From a checkpoint of a small transformer trained on Wikipedia.
Size: 12 layers, width 128, MLP 320 SwiGLU, vocabulary 8192, 4.37M parameters.
Architecture: rotary positions, biases on query, key and value, untied embeddings.
Training: a variant of Adam for these matrices, 200M tokens.
Each number is 128 + 32 x the weight over its row's rms, rounded and kept within 0 to 255. Layers, rows and columns count from 0. Numbers have three digits each. The size before them is the row's rms in percent of the matrix's.

# layer 7 MLP gate, 320x128, rms 0.113, rows 109-130, columns 0-127
101:167097137104137056160128136141116137155146144099155138163191088145147091086097134134134137198176172104089087100168131132136132083153131193119184135156084127137154187087143136083154116126133154085134153144162122125102099220145194162167070106086146118124209139172135076083146146132130127080142076154123113159133157117143141131146187150100095135105116107111084115127087162118078153111176
104:126147136161129136140130154136137159137180114101150159127119091148117122122132181204111146135068119184135136083146132090084094235132157146176081115084134097107167109171105129129080125098215192143124115131147073131113063093135126137165120145183139051142122079150092089156161100097141123098097143114106087148075157150121179125126167129106186101119096088135078127107112121114121071121138
092:161104151144150163063125175127114195121169127132151084141178063169134114127132155123083109164144145141146105114151083037104154163116105111170154163170098080116107123164146163135140146107131098097145094157124094176165086118092151130170118146190137074134128177120099123108188097145099129102065105104061074155100121106128144180123179131140147152106134158103080117106074079077152140097165
107:063077108115128146149167079104105130087142099119106148117170140096181116148107184071107116141154124128153103161124118100162148095129140081085085151119085128147126168077114095118131069158084230112119202098137104154093104148150145152104083128123111137180146094135136144158152109119082196031149135149082145168141159134081132170148134130080129159106110150150122133113091162139141172061125
105:124147179115173103055101161105163129136092133077170105117118123132147124187191128139071145105120152127160114136113117122131168174118126106136120155182138141133084117139126147128148141128105138087147044107116156120142161172112099084177098115180102095105157076108117100081109106172141145124177134107075118089144127151083134094122194146062153086084112212135147073146147038131076137156119
100:158127125169136198130105085126166096104148129100126102116102134164133101128121115204123180091163101130152212099086120140112102199124156133156116119143131101158125054156093213135142154154171193114146138105126120112127122114149164162124166107187077120169059132109062139122118118138140105133129117132146114178082094124120172083136127137155164215130072146096134165108129144140187103177112
098:154127195153135118147129150094098130110041174102081161152124166145062138116099128136088164145143174111113120203064137094143082158141112122046128162081087109132095073146121133086148055162144152136182095102141142131151133133133110140122108081130166125140189114107125122099124132114154133066158101111114114115091116137105168227131129146142173156154100152079111133094117129146131131122214
100:104147136108098079045118159143156127109132141141126139148151087105159188152157149075128116111082192101094112139099150109056155166138112126067126112102095088138108116146080122187089068118152122165159121097129108174129089121125198126128109085148154119137138083130047106089067130151071204134125183178064138103154165163128144112110150136120115132154130110156149130094143090114110063122156
099:105099162131135098176115161128116134135157133137126107137122111067192167126090147111152065168112166112150174171092079120125127086112161189089103132111089110122109179166063108128108136118132122102205076143120200138111061155188157167100133113139084097075177157093060124182128164098089117132122134119046153111164163141138136136129167101150110073130130162119131120081111177145156147140116
099:149114150120146167077135104058108139127094148080153137098185049154114133120127167110093090103170135138129117160074109167151164123091123140118121175105063129126112168133153111130134163097132104114191058130156151165139107166160115129153068120136113092116166140075123137180116199174159134051119136200093179144136100115143113158139113169164146128091135210101072120152105149151137168099128
112:158092131113074102106169138135087192076117139129132127171159090167101122112115126146117104126155072113175156115141085083101180164166078176122126154149141164185162138118124133088143151135121136071085110189128132143123103139173144111127107122111118099085144220110153080116107126177049123158107145097154160226115118184120106127107158185124118139156114120071163160126140109104083079113087
095:108104144111107160095097245134092144196090147108118123142102178135106127189157159146111103147153177130133184093139079067124132106155121170085120117130117111136085189112075118123151114177100121082165091093114090138114120149153157180160141128136169102112147097088146092106165144161150177063125156140112099129084113100098144160116171111086084130144031181121105124103110113154094128124110
100:130060134136129116154179083167164151061095171140145061117149155160108181164138066165122138137118099125104126165133143041147207174112145137117133177151093174152168052139099102138152119153142101155122120096129086121096070084138196073149077135131167093106110111126139106128109128116152186128121122120129160180080129154127184113123132154136124139078091111074151092159144121078108097119126
100:096155139120143131135109178068145079111096137081139095121102166164088188158099137183098156203151151114090117107102084077078115106139091116137157165109066131103121101129119146083183157114098133173191161113139144121125120116196076068108061111175095096078133055155099123089134148100116187091093120143137115121141113187096099103090120096084095138104121133110122123125149169096144110121168
101:076123148136063107132113125135079102118160134048137174108143178167129174129111146132118100129134145150172105164127136119145118087119108154096120094121149112132138177152168117177151139146104090176079116107054138127089142124211210188140125104102144116129202171138118146203082132135149092159117144091108122128161141169099132076157134135182151135114129159099119135159093067079073090076128
094:089115081167155140188072162120088096188124087117116125185130109127098079129155106092150119088101098132170118175125143147114117113141063156124143145121148137167145129147116165139138152102098118104040163114116172124143109081149079117205136133138101145080168142139126141197122164118074122081118173114111126084117092082132143096197114060160103113137127178135128132110097116148068186181173
099:139127192078113124098122084075088136101128107088149176131199118123147103091167123149128191154138207114130171114162119175141092136112154101112109124071134114132115150142107160069139132122108087119104095120144102106121076208108147073162081061126125082067208113153143127180135149140077146165124170164104089081147161169136125125108126137129152077088123128116140072154145123129110148188133
099:131149091176178116194063089098158085161106145170169104117106102095138096149144111091140110116152090168065134140136156153231128180167129116114089171171134136126116116146103144191114106111138120101133127110189150136143102112148092130127127136135089126167161094111078123116078206128161100117129102103110118224130131143127134131157149138082095142108141199105172108095128171156198146164133
096:151149121154157125135123149127101119168095136133144152153106152164109101125164136149152098126080091133188147131183207060123098094108159133103085132081134079162145108168098148133050164117167181167101105116152112126125133138122140162174125063154073077100148113135134137136129024130083169181149144124147126176121106167149139107130141096067127104128126141061113141116079134080067126086072
100:165099098133170118135142112095131126116117099108153118105127144139146192118120133090098112164174141106210170081132092071124160113179138154108094200134120072060074143132118120119111020150080131115142174091131147121113191164139101186101125115142147107137102128094085097135146097127110118106138170071142169155108159113125161150114140153097168092145157117188136104101088100213078125145136
099:115107091070135149161130159140099154106051210063068131153126138174107127161105195103036134155122145122132192122121106089112104129155118144108137101133156135154155096161078131111122164154166155101143095115130138101181127121120104098109167081098107108075112156093149147093187113129099119096133189098155147149141159126117054125119207171110118108119146106182119112119153133118075063146114
111:108176169133141134080162098005062190101098121130140169100138076115121153174110106053106164110111172090120133174089096149122182120115137123140175140091095136099086163140087116094084021152147120135146085114126138160199128144132137139112135145137119067158137134084093117128093160146116145179119123142117122139154132099114145079127186159124098107139133175125125099181099120130113128120148